{
  "num_hidden_layers": 13,
  "vocab_size": 2048,
  "hidden_act": "gelu",
  "rope_theta": 12100.0,
  "init": "normal",
  "init_std_qkv": 0.0265,
  "init_std_o": 0.0,
  "init_std_up": 0.0265,
  "init_std_down": 0.0,
  "warmup_steps": 241
}
Each number is 50 + 15 x the weight over its row's rms, rounded and kept within 0 to 99. Layers, rows and columns count from 0. The size before them is the row's rms in percent of the matrix's.

# down: layer 9 MLP down (transposed), 1024x256, rms 0.126, rows 837-863, columns 0-127
# up: layer 9 MLP up, 1024x256, rms 0.127, rows 838-864, columns 0-127
down837 096:27 51 72 59 44 64 61 66 67 81 60 52 58 53 51 42 44 54 48 61 32 53 55 37 68 30 54 67 37 29 59 57 46 57 06 56 60 47 48 79 46 31 47 09 30 68 48 50 51 62 34 09 52 41 29 48 50 51 71 74 99 27 46 71 42 56 48 47 45 58 44 57 53 25 53 44 49 58 35 38 61 44 59 55 46 76 51 48 50 62 34 51 59 47 55 75 36 40 31 21 56 83 62 56 41 47 75 46 55 45 68 29 38 38 59 67 54 35 76 51 73 46 48 27 59 47 56 59
up838 103:72 50 50 39 29 53 63 51 48 39 55 26 32 49 48 48 30 33 50 51 52 43 46 53 58 53 32 35 64 64 76 76 34 79 51 70 38 67 58 57 41 39 47 50 72 60 45 30 63 36 54 68 36 56 53 59 45 50 45 14 39 36 39 65 48 58 68 74 32 73 25 18 70 47 52 40 30 51 40 60 57 39 64 39 55 73 42 44 32 37 40 41 50 69 49 36 30 57 45 63 44 80 71 60 62 65 49 33 38 55 17 59 53 52 31 82 60 48 71 72 55 51 29 51 43 63 67 22
down838 100:43 35 23 53 38 57 47 81 80 62 63 37 56 50 73 57 72 31 42 33 64 53 40 26 56 69 39 42 25 40 57 73 35 42 58 63 43 47 28 42 37 55 63 51 62 36 32 54 76 20 43 59 55 59 60 69 59 61 71 43 46 25 62 64 60 61 28 54 56 50 54 50 66 47 44 16 72 70 64 26 64 45 26 55 92 53 39 56 37 26 35 72 46 43 50 45 79 64 38 52 31 84 49 37 68 33 10 51 55 81 65 50 58 36 35 50 53 45 38 31 67 49 56 44 72 48 61 60
up839 100:54 38 61 26 61 63 58 35 40 49 44 40 18 62 47 98 20 49 34 21 45 49 34 55 31 86 29 68 54 41 57 52 61 51 78 47 45 24 56 25 56 37 74 64 51 57 67 31 42 60 68 61 54 65 45 49 61 37 63 50 32 52 25 74 40 45 38 51 61 50 47 21 66 43 54 37 59 57 70 62 54 79 56 50 35 70 78 63 32 54 64 45 68 76 56 45 43 44 34 42 18 51 20 46 49 32 48 58 39 60 37 37 41 55 55 41 58 33 66 47 62 56 54 51 77 54 38 57
down839 106:46 45 50 55 45 61 44 52 52 75 51 65 71 29 48 39 61 55 45 45 23 54 74 61 38 05 70 19 49 62 42 49 53 49 77 38 37 63 20 45 67 61 55 48 77 28 37 43 54 55 36 68 62 44 82 53 52 72 47 47 41 62 67 34 65 40 59 41 57 48 67 43 42 59 27 26 30 52 43 49 39 53 42 39 59 62 42 34 75 31 64 93 63 45 22 58 34 43 58 45 51 48 09 24 54 82 84 56 50 50 46 60 40 68 50 63 54 37 30 37 50 43 51 49 48 61 75 28
up840 099:49 60 44 59 37 45 65 41 41 60 74 90 16 41 49 53 47 46 65 41 43 49 55 58 52 43 65 51 53 42 59 53 60 55 36 69 53 64 16 66 57 38 69 26 43 30 40 38 43 50 37 45 27 64 21 46 48 75 55 49 32 65 54 69 39 71 72 92 29 45 47 56 83 28 32 48 58 65 46 54 69 46 46 64 58 49 55 58 65 68 46 46 48 75 44 46 75 47 45 53 42 70 62 57 65 63 37 43 33 25 25 57 40 49 32 68 51 91 70 69 82 33 27 52 44 57 49 32
down840 097:20 34 61 51 64 68 36 65 54 33 10 37 53 61 54 48 33 56 46 54 51 49 42 48 31 51 54 43 52 76 59 70 43 44 52 53 54 67 32 50 39 49 43 67 55 46 42 48 45 68 36 58 60 82 48 50 44 26 79 54 79 42 81 49 53 38 44 45 85 56 43 25 32 58 53 62 26 54 45 63 41 46 72 55 44 67 37 40 56 54 67 59 54 36 48 23 11 36 61 40 29 60 26 42 69 40 86 58 65 56 39 51 31 57 45 32 16 29 33 52 57 30 74 75 15 67 40 34
up841 098:59 40 39 45 36 45 64 29 76 32 70 45 35 46 48 51 58 48 34 23 35 41 61 47 57 62 55 08 30 54 49 43 38 72 35 47 62 29 46 42 28 12 25 45 74 47 57 48 43 72 59 51 50 49 54 56 57 35 55 28 46 45 53 53 63 54 60 53 75 56 54 64 58 46 31 35 31 44 70 42 61 43 31 68 43 69 65 41 40 48 67 40 41 51 86 46 39 35 40 54 52 46 32 58 51 73 55 56 41 09 25 24 34 41 31 44 50 54 47 27 51 54 56 67 37 97 62 40
down841 096:54 49 38 42 40 45 96 66 15 53 47 30 38 56 34 65 33 48 68 49 71 54 44 58 62 16 37 76 85 72 74 49 33 26 40 49 35 52 45 71 82 85 61 53 48 43 63 58 52 55 45 73 46 43 51 64 32 42 69 63 42 62 86 67 56 49 36 61 46 47 38 59 28 69 54 59 54 65 26 54 28 60 27 40 47 45 35 74 44 54 32 25 50 36 39 36 72 57 54 43 61 39 36 45 44 38 51 51 75 48 60 74 72 49 67 38 56 36 33 46 48 39 58 65 26 47 48 49
up842 095:46 61 61 57 52 52 60 43 43 59 46 68 42 72 72 42 42 36 61 21 42 33 45 61 53 46 31 40 60 33 52 36 57 68 34 33 55 54 45 60 61 45 20 52 48 63 22 49 38 55 38 66 33 52 44 39 18 75 62 45 43 61 60 77 86 57 79 64 40 39 66 72 59 62 66 37 61 52 56 36 46 30 74 28 59 41 36 80 47 63 17 58 57 69 62 66 42 65 39 45 59 44 35 45 55 61 29 23 42 41 30 37 23 61 55 64 39 68 65 76 39 36 48 51 23 55 50 27
down842 090:51 43 52 39 46 66 41 42 40 62 43 54 71 54 30 34 41 70 57 57 34 55 48 39 31 75 53 69 29 43 98 57 28 42 46 50 50 48 48 48 39 39 75 58 44 53 61 87 41 55 53 56 26 46 38 51 59 50 39 63 58 43 64 55 33 59 26 47 72 63 60 74 41 49 42 46 36 55 25 94 56 52 19 44 56 63 70 53 59 38 48 32 35 59 67 48 61 25 62 70 63 94 36 47 40 49 48 39 67 32 52 36 38 49 62 54 53 43 40 60 59 43 76 55 65 45 52 30
up843 101:49 17 78 65 55 59 44 43 27 54 38 54 71 45 62 46 37 43 42 25 25 18 80 61 63 60 41 50 53 46 74 58 50 20 32 43 51 32 85 35 61 53 40 49 57 87 44 41 49 58 62 46 56 65 38 32 48 35 60 26 64 36 46 36 36 48 13 78 64 60 46 70 62 74 48 40 23 24 61 18 51 81 64 34 52 58 29 43 56 46 67 41 62 62 43 61 49 74 54 37 35 55 67 40 55 69 60 23 61 45 45 54 60 62 59 61 58 67 69 52 61 52 52 56 44 82 49 28
down843 100:50 43 45 51 33 43 59 69 46 64 47 61 57 47 39 72 53 10 49 47 63 44 61 72 42 69 74 69 33 64 30 63 62 49 62 38 28 61 45 66 07 39 54 42 55 36 52 65 13 71 26 49 67 50 29 59 22 55 37 55 49 62 37 47 37 37 67 38 60 61 35 58 60 66 54 35 94 75 27 53 65 70 17 49 10 33 26 39 60 47 40 37 38 38 67 59 42 50 31 44 45 70 49 50 65 52 63 44 29 35 67 47 30 37 39 69 33 36 48 65 38 32 53 48 19 72 69 33
up844 096:65 37 62 71 76 81 45 61 50 28 53 38 36 45 62 61 80 51 51 46 57 69 51 64 56 56 33 55 57 74 64 35 49 75 45 67 56 40 33 47 38 62 66 49 29 47 65 62 59 36 36 46 42 65 34 50 28 99 54 48 42 43 56 54 49 49 62 35 43 44 48 26 47 66 43 36 51 52 66 69 35 53 54 57 28 40 70 43 75 31 35 39 24 50 35 58 45 34 45 52 44 35 69 51 39 32 39 42 54 69 40 49 41 35 49 84 35 59 67 49 52 40 35 58 29 62 53 31
down844 091:38 38 42 27 46 70 27 43 49 59 22 31 55 54 39 46 31 55 38 73 50 40 39 48 48 60 42 33 22 38 46 37 51 42 37 10 31 54 49 60 44 30 31 21 42 39 21 52 65 84 61 28 73 16 42 82 51 29 75 49 74 48 28 65 45 53 80 60 65 60 61 55 35 51 43 62 68 50 41 09 38 59 55 39 60 49 54 56 48 56 51 35 60 46 66 73 67 59 50 44 60 34 34 78 83 59 58 31 67 37 44 46 33 31 56 52 31 51 31 44 81 51 49 49 56 50 67 57
up845 100:60 42 65 22 55 49 40 56 74 58 70 52 24 61 59 52 67 45 71 62 36 42 31 62 35 53 38 32 65 51 30 52 66 64 60 51 55 71 53 34 36 27 58 46 54 41 63 56 63 25 59 30 39 49 46 50 42 51 62 24 30 79 70 55 37 45 46 57 66 54 91 68 32 45 63 31 63 70 79 55 66 40 25 38 54 38 54 56 52 46 41 44 28 33 61 49 37 53 55 52 78 60 51 62 48 43 30 41 39 61 53 49 46 34 64 40 51 66 23 54 35 12 65 61 12 41 45 31
down845 097:56 57 50 45 75 77 50 46 30 60 56 51 37 72 41 61 50 55 77 23 44 61 45 44 45 45 64 47 51 23 71 49 67 47 47 54 49 68 35 48 47 34 54 47 54 68 47 42 24 34 44 18 48 31 78 29 67 58 30 36 60 72 56 38 49 52 54 31 57 42 61 52 58 50 36 58 36 56 53 45 34 76 43 46 68 83 24 53 31 48 29 96 65 45 50 69 53 45 55 69 26 70 69 50 44 24 30 72 51 41 12 54 78 61 34 31 42 58 45 63 54 49 27 54 49 39 40 35
up846 103:61 52 23 38 68 35 40 30 54 29 70 17 27 51 32 16 46 19 57 47 40 63 46 43 71 40 62 66 49 50 59 38 40 32 47 50 64 64 72 50 52 67 43 34 65 28 47 41 54 52 57 49 61 57 61 85 80 46 23 67 59 51 41 50 52 20 67 58 68 44 45 42 73 43 63 49 49 52 69 46 40 45 78 41 60 74 48 43 38 58 56 40 27 73 87 27 60 50 50 84 47 62 66 45 57 53 47 40 44 55 10 69 62 38 30 64 45 66 69 46 74 37 33 15 57 90 63 39
down846 103:38 31 64 66 30 58 48 44 38 47 35 45 48 67 25 61 41 53 40 61 54 27 36 67 50 66 62 71 37 46 42 65 69 49 33 44 54 71 41 45 55 55 52 41 62 28 40 61 37 24 36 40 64 36 37 48 28 36 65 50 43 54 32 59 34 54 51 54 37 27 79 40 42 36 73 27 37 70 45 49 47 38 50 56 35 52 51 52 34 65 42 70 42 51 51 37 30 43 44 49 35 36 52 47 39 34 54 63 47 69 46 47 43 48 58 28 47 50 59 53 01 50 56 43 45 63 67 58
up847 093:46 50 50 31 55 52 66 23 57 50 47 44 30 47 45 61 29 24 39 59 46 78 55 64 55 68 61 74 55 47 70 48 51 57 74 48 33 35 72 42 52 54 60 51 71 91 51 61 47 63 21 74 55 45 25 57 49 37 46 24 37 32 51 33 43 54 41 45 53 31 40 80 37 41 57 72 80 37 55 35 49 44 41 43 48 60 71 53 56 34 73 47 56 46 55 78 43 55 15 33 07 40 68 63 56 39 50 56 52 36 47 50 09 52 53 32 54 38 34 52 67 62 61 62 18 60 53 24
down847 091:46 41 57 52 61 43 29 50 64 30 67 51 48 53 50 21 65 70 54 16 32 51 40 42 30 26 34 31 40 60 13 51 60 53 36 59 70 46 38 54 37 53 29 58 41 35 46 51 53 27 57 51 43 57 65 56 47 56 56 64 49 62 46 72 45 67 71 60 41 34 48 47 40 42 41 46 58 46 06 44 54 46 55 66 64 41 59 61 43 60 46 57 57 15 52 49 41 14 47 63 99 45 40 32 33 40 54 40 45 61 61 53 94 45 20 52 55 60 76 56 26 29 43 18 71 69 42 67
up848 095:50 32 71 45 57 89 70 55 58 75 61 22 42 65 30 52 61 35 73 20 43 48 52 47 33 46 29 62 41 65 66 45 32 69 43 25 58 41 57 54 23 47 60 53 43 48 48 59 61 30 65 38 62 45 77 34 79 37 87 72 75 51 74 61 50 58 34 46 76 58 50 55 51 40 51 39 29 74 55 32 67 47 61 41 39 51 43 44 49 34 30 42 55 62 44 37 16 31 58 44 52 51 42 65 45 58 38 45 48 50 65 45 48 43 73 73 48 25 63 32 41 55 60 46 69 60 45 57
down848 089:57 66 42 67 54 28 60 30 39 38 29 37 33 69 55 60 57 52 25 41 39 54 53 44 62 46 47 30 62 46 60 18 58 46 49 73 52 62 73 46 75 40 41 48 65 41 76 56 43 29 55 63 42 65 35 43 60 64 19 48 48 26 40 72 53 24 63 44 09 51 37 41 76 32 39 34 58 34 62 59 24 70 49 40 54 68 83 54 40 41 52 21 60 27 59 60 74 67 24 36 23 39 33 44 55 60 56 26 54 71 48 63 83 42 39 57 41 68 37 17 29 56 38 35 40 40 60 62
up849 099:55 65 63 49 35 17 48 63 47 46 56 40 20 48 49 55 34 47 38 49 27 75 47 73 45 65 69 57 69 50 73 36 69 36 54 63 48 45 50 55 39 19 20 46 75 40 47 38 64 55 56 67 37 45 40 61 31 54 55 60 35 59 60 52 50 61 39 50 58 50 67 55 47 67 43 22 78 54 57 43 38 54 54 39 49 38 32 41 35 68 63 49 45 63 80 43 64 41 38 62 47 58 79 52 68 49 36 40 54 56 43 71 51 76 46 88 39 69 45 45 57 31 49 43 50 79 69 70
down849 098:58 66 65 45 51 38 62 48 68 45 49 44 49 41 26 50 62 38 66 47 34 55 42 10 46 32 18 54 64 23 46 55 48 82 71 47 54 35 37 46 29 57 61 40 45 38 68 52 53 43 83 68 57 77 54 62 70 37 51 41 50 43 61 63 29 34 66 63 39 71 44 41 32 53 57 48 32 39 72 57 58 58 49 52 67 41 70 65 53 70 42 25 60 45 56 32 64 36 54 53 55 31 40 31 33 34 58 53 37 28 51 43 33 33 62 50 19 61 41 52 58 53 44 71 74 36 46 29
up850 105:55 32 61 49 77 32 63 40 22 27 77 45 53 51 25 71 52 46 37 39 56 46 73 35 64 68 61 53 52 33 83 50 19 82 52 62 62 31 25 49 37 52 54 54 66 70 51 73 28 55 66 74 43 59 29 58 42 38 32 51 73 26 23 32 46 50 43 48 41 55 48 59 34 51 56 54 78 65 67 61 49 24 25 57 48 50 52 39 49 56 95 68 39 52 62 77 42 67 69 46 46 65 47 59 50 24 37 46 40 37 44 44 48 50 40 76 52 47 21 39 80 32 40 80 24 59 55 45
down850 111:50 59 32 48 55 55 57 70 48 45 30 42 59 40 18 67 41 46 46 55 58 60 57 57 42 56 46 39 62 47 59 50 59 63 36 66 56 54 81 36 16 40 61 64 48 47 49 60 69 48 55 37 47 41 73 48 52 59 59 49 38 63 55 59 47 51 60 52 59 70 62 34 48 36 59 48 58 41 53 48 56 46 54 42 48 55 26 48 28 59 45 00 40 43 65 40 29 37 66 38 64 41 29 43 57 57 91 59 46 46 70 65 21 57 43 30 46 65 53 57 52 80 39 36 44 56 48 48
up851 101:55 49 53 55 65 56 73 27 55 48 34 59 38 49 55 54 68 19 21 26 66 71 36 32 84 55 38 62 48 14 48 22 30 48 33 26 42 54 54 60 51 37 71 56 34 22 41 44 50 68 59 62 52 56 25 52 54 38 45 57 51 66 59 31 61 64 52 52 67 36 52 73 16 57 51 58 42 39 46 76 47 43 48 45 44 57 38 51 50 33 40 44 20 47 38 56 31 91 28 34 42 59 31 59 89 32 24 48 40 64 41 51 68 79 41 28 32 26 39 41 45 69 85 59 48 38 73 57
down851 108:51 79 05 42 55 54 53 62 56 26 38 63 68 40 71 42 54 54 56 38 42 31 51 52 55 87 46 37 53 60 35 40 31 73 56 61 43 24 44 33 64 31 42 87 38 45 44 36 64 41 41 37 95 42 60 65 54 39 45 51 42 69 86 74 51 67 16 50 34 58 47 68 44 45 22 80 54 46 34 49 23 46 92 47 55 55 53 51 32 43 37 35 61 48 25 32 54 66 51 41 47 60 67 52 15 57 50 43 52 44 29 29 70 63 48 58 70 54 40 55 57 45 67 68 73 67 53 68
up852 101:47 62 34 55 42 37 57 54 47 58 38 58 60 79 22 34 57 50 22 47 47 31 82 38 60 59 30 48 83 24 46 45 44 72 95 56 71 62 54 43 59 68 71 52 42 46 67 77 31 51 60 51 55 56 45 51 41 42 69 19 54 54 26 52 54 73 68 66 77 74 54 67 34 41 72 41 56 15 43 46 28 62 64 29 80 78 43 49 27 24 57 53 62 55 42 45 81 38 48 66 35 40 44 41 58 53 57 52 45 46 37 50 58 36 64 66 32 59 47 45 72 25 51 51 52 52 61 17
down852 102:55 45 41 71 47 46 54 65 26 56 43 47 69 32 67 62 35 49 64 52 30 71 45 35 56 75 18 54 00 46 12 57 58 73 62 57 39 52 75 35 33 34 36 43 34 41 21 81 65 50 37 37 26 57 48 74 52 37 49 53 44 42 51 39 45 40 79 55 39 69 62 34 40 55 57 74 21 71 43 30 66 52 23 71 40 59 55 63 46 74 53 23 40 52 50 47 41 57 80 59 69 42 64 36 46 40 41 68 35 53 67 51 49 29 53 43 35 46 55 40 51 58 58 65 44 57 57 58
up853 096:59 36 41 49 39 63 45 43 33 59 45 39 37 43 54 63 30 38 24 15 51 60 72 37 47 36 46 69 53 43 64 34 58 53 54 67 70 48 33 60 47 58 54 64 33 35 90 39 49 48 58 44 39 56 50 57 53 63 40 59 47 44 34 62 11 52 65 78 33 58 66 27 43 51 37 43 49 56 46 29 57 74 70 35 37 67 37 57 62 38 51 46 58 93 60 42 49 53 44 57 44 70 38 39 61 67 29 43 52 47 16 70 47 41 35 60 57 32 78 48 63 38 57 56 29 65 64 42
down853 093:31 43 51 38 48 74 37 62 52 50 23 39 51 71 33 51 53 64 66 38 57 35 41 44 70 24 77 16 39 39 34 26 51 59 39 64 48 88 59 53 27 31 41 21 64 51 51 56 39 60 51 47 32 49 66 46 32 69 33 55 56 12 55 74 84 43 67 53 33 34 63 83 46 50 64 66 56 69 37 57 49 38 55 62 62 42 37 66 23 38 51 64 49 10 55 51 40 34 42 78 46 56 64 60 68 63 50 58 52 34 60 54 51 36 74 43 52 55 45 70 46 31 50 39 59 61 17 71
up854 099:39 53 49 60 56 48 51 60 34 68 70 43 47 64 63 57 67 43 57 31 31 49 37 66 52 38 42 33 51 50 43 78 35 56 60 32 50 42 53 51 56 42 54 44 50 47 40 25 62 41 36 41 31 52 37 76 34 37 57 46 43 66 70 61 55 72 32 56 54 67 45 34 40 34 38 59 49 56 63 42 45 48 68 71 29 78 56 65 51 43 23 38 31 32 57 65 14 82 33 78 77 25 65 55 62 38 28 24 70 66 48 38 44 49 41 55 84 28 60 76 64 53 24 67 53 68 47 45
down854 098:39 51 41 28 41 39 51 54 49 36 59 49 36 46 52 55 37 70 43 45 66 20 30 38 56 43 41 86 44 39 63 26 48 70 49 56 35 64 67 26 72 69 59 52 48 46 30 49 22 42 47 51 23 43 54 39 68 51 35 48 45 48 50 26 34 31 46 27 60 56 51 22 47 64 45 53 42 54 20 42 68 67 38 25 81 14 56 65 33 41 56 39 71 36 35 66 51 44 62 42 45 51 41 47 61 38 48 63 24 58 52 56 62 56 49 57 15 64 46 26 82 59 34 58 47 46 59 47
up855 099:68 52 33 44 52 79 34 64 85 50 78 49 51 51 41 36 37 43 43 52 49 34 47 41 46 38 76 47 47 65 70 60 08 56 62 60 42 29 31 41 43 43 43 71 46 69 32 52 71 53 68 64 44 31 41 49 72 39 67 35 34 57 49 54 50 33 34 57 57 49 43 45 61 43 76 27 49 89 69 47 74 77 22 70 53 82 06 26 41 59 48 46 67 40 28 91 45 42 47 61 58 62 54 68 51 44 39 53 62 67 61 48 69 59 57 58 57 45 43 74 49 62 36 49 40 58 68 35
down855 101:53 68 78 49 49 47 45 59 33 61 49 44 69 43 55 58 80 59 49 61 41 58 47 28 49 42 46 35 46 41 25 27 46 00 46 39 66 51 61 44 75 76 61 56 29 56 50 60 64 39 43 72 39 47 52 37 45 52 35 43 43 43 69 60 60 64 63 47 51 41 61 64 50 39 60 50 60 43 70 51 37 40 58 52 58 42 77 72 43 31 53 87 39 48 51 24 50 25 50 30 65 53 49 48 43 38 10 43 63 45 50 32 35 49 57 48 41 46 43 16 42 43 88 47 35 86 54 59
up856 095:67 53 44 59 52 60 52 25 43 46 43 46 58 40 46 48 27 35 57 60 30 37 44 18 62 39 35 31 36 32 46 56 40 54 28 59 49 32 38 54 47 32 65 23 70 81 56 30 82 47 65 53 70 70 44 55 72 47 32 61 34 47 44 58 79 62 61 65 19 46 48 54 65 39 42 71 64 59 47 51 61 22 30 70 70 78 36 48 55 20 55 45 39 81 46 67 09 36 58 50 81 49 37 90 63 53 34 57 85 42 34 65 74 55 44 42 42 57 44 39 31 58 65 25 45 73 73 52
down856 093:29 38 29 35 41 60 50 68 56 70 79 56 45 52 38 49 53 76 57 20 67 36 54 66 61 38 62 55 49 41 65 67 62 52 67 47 62 49 59 56 41 37 51 66 47 34 21 48 67 57 49 24 45 82 65 37 57 30 50 62 76 48 41 18 41 38 31 50 80 46 56 42 39 44 55 48 42 79 35 20 49 54 45 40 50 57 58 63 45 45 48 71 34 01 42 28 40 26 67 47 38 48 78 21 37 37 76 61 39 67 60 47 40 41 49 64 59 41 28 44 63 44 53 47 47 66 38 48
up857 104:36 44 57 47 42 23 56 32 37 63 77 61 48 49 33 41 43 30 38 57 49 62 51 64 64 49 54 30 54 61 76 71 41 59 58 90 74 41 16 44 42 47 62 40 53 42 90 37 69 66 61 53 42 67 60 66 35 44 52 41 70 56 50 36 75 55 57 81 45 62 48 60 45 55 85 48 49 59 49 23 20 52 62 56 52 60 71 67 58 52 60 32 41 63 72 50 44 57 46 40 54 45 45 38 51 81 52 30 34 76 33 46 61 58 71 44 49 50 65 54 58 54 74 34 57 59 58 14
down857 104:67 18 60 50 72 55 49 34 31 54 62 45 49 54 77 65 75 35 46 82 50 53 67 54 32 58 65 94 57 43 51 45 29 49 66 62 37 62 34 76 66 44 30 52 51 36 53 65 63 52 32 60 66 38 34 56 64 66 46 49 41 46 28 25 45 65 20 55 36 54 39 44 48 56 70 71 44 51 46 46 74 42 43 46 50 27 66 38 63 54 51 43 48 34 22 67 87 67 58 34 55 70 86 62 57 58 66 73 74 60 64 48 37 41 34 47 24 46 38 30 49 70 53 45 44 57 29 47
up858 099:56 51 46 50 64 61 36 77 78 78 76 47 53 75 32 60 63 34 21 26 16 33 34 27 46 48 40 38 48 57 50 56 48 52 42 37 42 32 65 45 51 06 82 31 33 42 44 36 78 39 39 53 08 41 63 67 46 29 46 61 86 29 43 41 61 29 76 42 48 65 60 68 34 46 42 29 68 52 44 62 59 78 40 66 60 56 58 45 31 35 40 49 63 60 53 50 57 54 51 09 62 67 55 34 65 70 45 46 58 54 67 69 31 41 67 35 63 58 53 54 43 64 42 71 69 44 68 56
down858 105:62 58 34 53 55 45 59 48 36 60 38 56 62 57 43 36 47 43 41 40 50 39 65 58 51 21 23 63 46 59 32 68 80 51 49 34 73 26 37 83 22 57 55 73 48 37 13 24 85 52 45 48 59 34 54 63 47 34 75 67 46 65 25 57 53 57 53 58 78 53 61 53 35 43 38 45 38 44 41 40 56 56 44 54 27 58 54 56 27 49 34 99 45 34 49 34 51 52 81 59 47 15 65 50 69 45 37 54 68 83 47 31 33 45 59 45 59 52 27 67 24 43 41 56 44 51 48 52
up859 096:42 47 63 69 43 59 31 35 68 59 60 49 09 64 50 64 51 35 65 48 28 63 58 59 55 63 47 64 54 73 46 56 55 82 49 56 64 46 43 54 36 32 45 71 35 19 37 05 59 33 53 37 67 24 56 39 45 58 49 25 60 38 66 45 50 63 58 45 43 50 48 53 40 53 58 65 60 45 65 40 43 82 66 36 60 40 59 63 62 48 76 38 35 27 44 61 50 50 17 51 66 45 51 55 60 33 40 64 50 16 41 48 39 38 70 52 53 32 62 42 39 09 43 51 41 61 64 38
down859 093:56 26 39 53 47 60 58 32 36 60 39 65 35 59 51 35 51 59 53 50 70 49 35 36 85 17 54 47 35 61 69 55 32 48 42 48 47 68 29 58 63 47 41 27 57 79 66 71 20 75 51 51 44 39 40 50 33 75 45 35 46 49 64 64 35 48 48 32 61 32 48 63 56 49 47 30 93 33 56 40 69 25 50 42 37 38 61 40 40 45 41 51 54 58 49 27 57 45 60 26 40 51 66 63 38 66 54 54 77 25 50 50 85 66 64 86 47 50 66 49 52 62 77 57 57 38 21 51
up860 100:66 45 50 58 84 56 60 63 51 45 31 24 63 73 76 71 65 45 27 46 64 43 31 62 51 69 50 34 37 35 58 71 49 59 37 28 48 35 22 21 36 38 66 58 64 32 50 60 27 64 30 81 28 47 56 55 18 71 37 46 37 80 23 43 81 11 37 47 75 58 54 54 41 53 43 19 48 83 47 45 39 70 52 77 28 38 47 65 33 45 67 45 48 46 74 49 51 55 55 48 52 39 49 43 60 65 62 54 62 54 73 64 62 51 16 38 28 49 25 20 51 41 44 62 44 82 57 58
down860 098:43 61 33 49 60 49 26 39 33 49 28 54 46 47 30 42 53 74 47 50 33 50 19 52 39 49 50 43 51 50 60 41 56 43 47 34 56 45 41 59 38 60 50 27 63 46 86 63 61 33 67 38 61 60 17 59 47 63 61 39 53 50 76 38 71 47 50 44 41 53 61 68 27 46 28 30 76 23 56 40 42 49 36 24 45 54 39 75 45 76 46 44 46 43 49 40 60 69 50 29 69 58 56 67 30 60 55 69 72 56 71 64 28 28 44 63 62 48 29 64 50 74 25 66 54 68 48 58
up861 100:50 56 82 58 61 48 58 48 17 53 41 73 70 81 48 28 31 38 54 48 44 29 69 65 59 60 30 37 23 38 52 46 38 36 49 53 42 82 80 41 61 69 17 39 57 35 44 68 60 46 22 44 59 51 39 22 40 57 67 29 37 47 59 29 35 58 62 38 95 40 25 50 66 38 54 42 53 35 99 62 72 46 78 40 58 64 44 49 50 29 43 41 62 46 49 56 19 49 58 55 55 42 52 48 30 32 49 54 36 56 51 50 67 56 74 53 33 59 60 51 38 50 53 55 40 49 43 78
down861 102:56 49 81 28 45 46 58 67 60 66 64 58 51 46 67 35 54 48 42 48 60 56 34 46 58 02 76 35 40 33 28 57 62 32 38 36 29 30 62 59 44 64 53 50 49 60 42 61 30 57 44 44 62 41 64 72 59 61 35 53 86 72 37 60 27 51 55 45 61 54 58 72 50 65 59 70 64 42 64 62 60 18 36 63 78 50 77 72 51 64 39 51 62 07 53 52 42 64 43 61 51 36 43 55 52 49 40 49 42 51 66 42 62 44 54 46 35 65 57 32 90 31 60 61 43 44 54 21
up862 108:45 49 32 46 81 25 47 45 44 34 84 68 42 52 63 52 44 51 32 64 42 53 38 63 62 75 49 55 45 56 39 90 38 32 43 64 46 47 26 60 65 53 52 54 56 61 51 27 38 61 19 62 33 74 64 65 34 36 61 53 51 51 49 55 47 18 60 62 56 31 70 48 51 67 67 33 52 76 49 59 69 65 51 55 68 32 56 41 39 39 30 61 55 67 20 73 25 76 52 42 32 56 49 41 72 46 33 41 30 48 56 33 10 28 38 31 12 50 42 52 69 27 59 64 66 66 84 53
down862 130:48 48 56 59 43 75 52 47 44 54 40 48 53 33 42 56 48 46 65 50 72 44 61 60 22 69 60 47 60 51 40 32 37 43 45 51 58 49 47 63 56 50 45 61 53 47 44 53 49 40 62 34 42 39 53 60 59 75 55 40 53 66 29 37 33 54 34 31 69 69 75 42 55 64 45 71 53 47 45 32 52 52 39 58 58 53 41 63 46 61 47 00 50 41 35 50 55 39 52 51 46 38 46 21 39 52 67 32 54 47 41 71 65 62 31 46 77 38 36 43 62 58 61 42 37 55 39 28
up863 097:47 54 62 46 47 45 56 36 42 37 25 54 28 62 57 33 60 37 59 55 41 81 57 44 74 65 63 50 33 58 44 51 33 66 24 75 78 21 59 53 62 58 46 42 34 89 43 28 54 80 34 44 37 81 21 39 63 88 38 60 68 79 59 46 46 40 52 58 27 66 99 52 73 33 31 40 75 47 76 47 20 52 62 49 51 51 46 61 48 37 43 39 28 75 33 55 34 53 44 31 75 75 55 54 66 34 43 51 18 70 38 52 73 70 37 60 70 45 42 48 61 59 42 36 51 80 79 29
down863 098:52 44 34 40 65 49 57 66 66 32 84 48 56 82 37 59 64 56 55 57 50 67 48 62 50 62 47 55 62 39 67 78 58 73 87 17 59 58 30 48 53 49 71 45 58 59 62 53 44 39 47 51 61 43 30 50 59 47 61 60 61 07 43 55 44 60 47 48 72 64 27 26 46 74 42 50 38 69 32 44 37 25 48 50 13 39 59 47 52 42 34 42 63 58 59 46 36 17 40 43 51 34 55 68 51 35 50 48 66 48 12 42 41 54 66 24 52 63 34 39 30 32 38 42 39 44 41 49
up864 097:50 52 47 23 71 64 61 57 31 66 54 59 50 67 35 58 15 31 54 54 53 63 59 36 57 77 67 29 40 47 51 53 66 43 48 76 34 46 47 42 29 56 42 67 62 65 33 70 99 67 33 70 32 46 30 68 30 57 51 15 54 66 58 46 51 06 41 49 53 54 51 47 49 41 54 69 03 58 64 47 63 57 39 30 65 48 38 47 74 45 48 50 38 33 43 53 49 35 70 59 36 68 50 40 70 28 39 50 41 34 51 34 21 37 45 69 28 54 45 66 53 21 34 54 45 67 48 42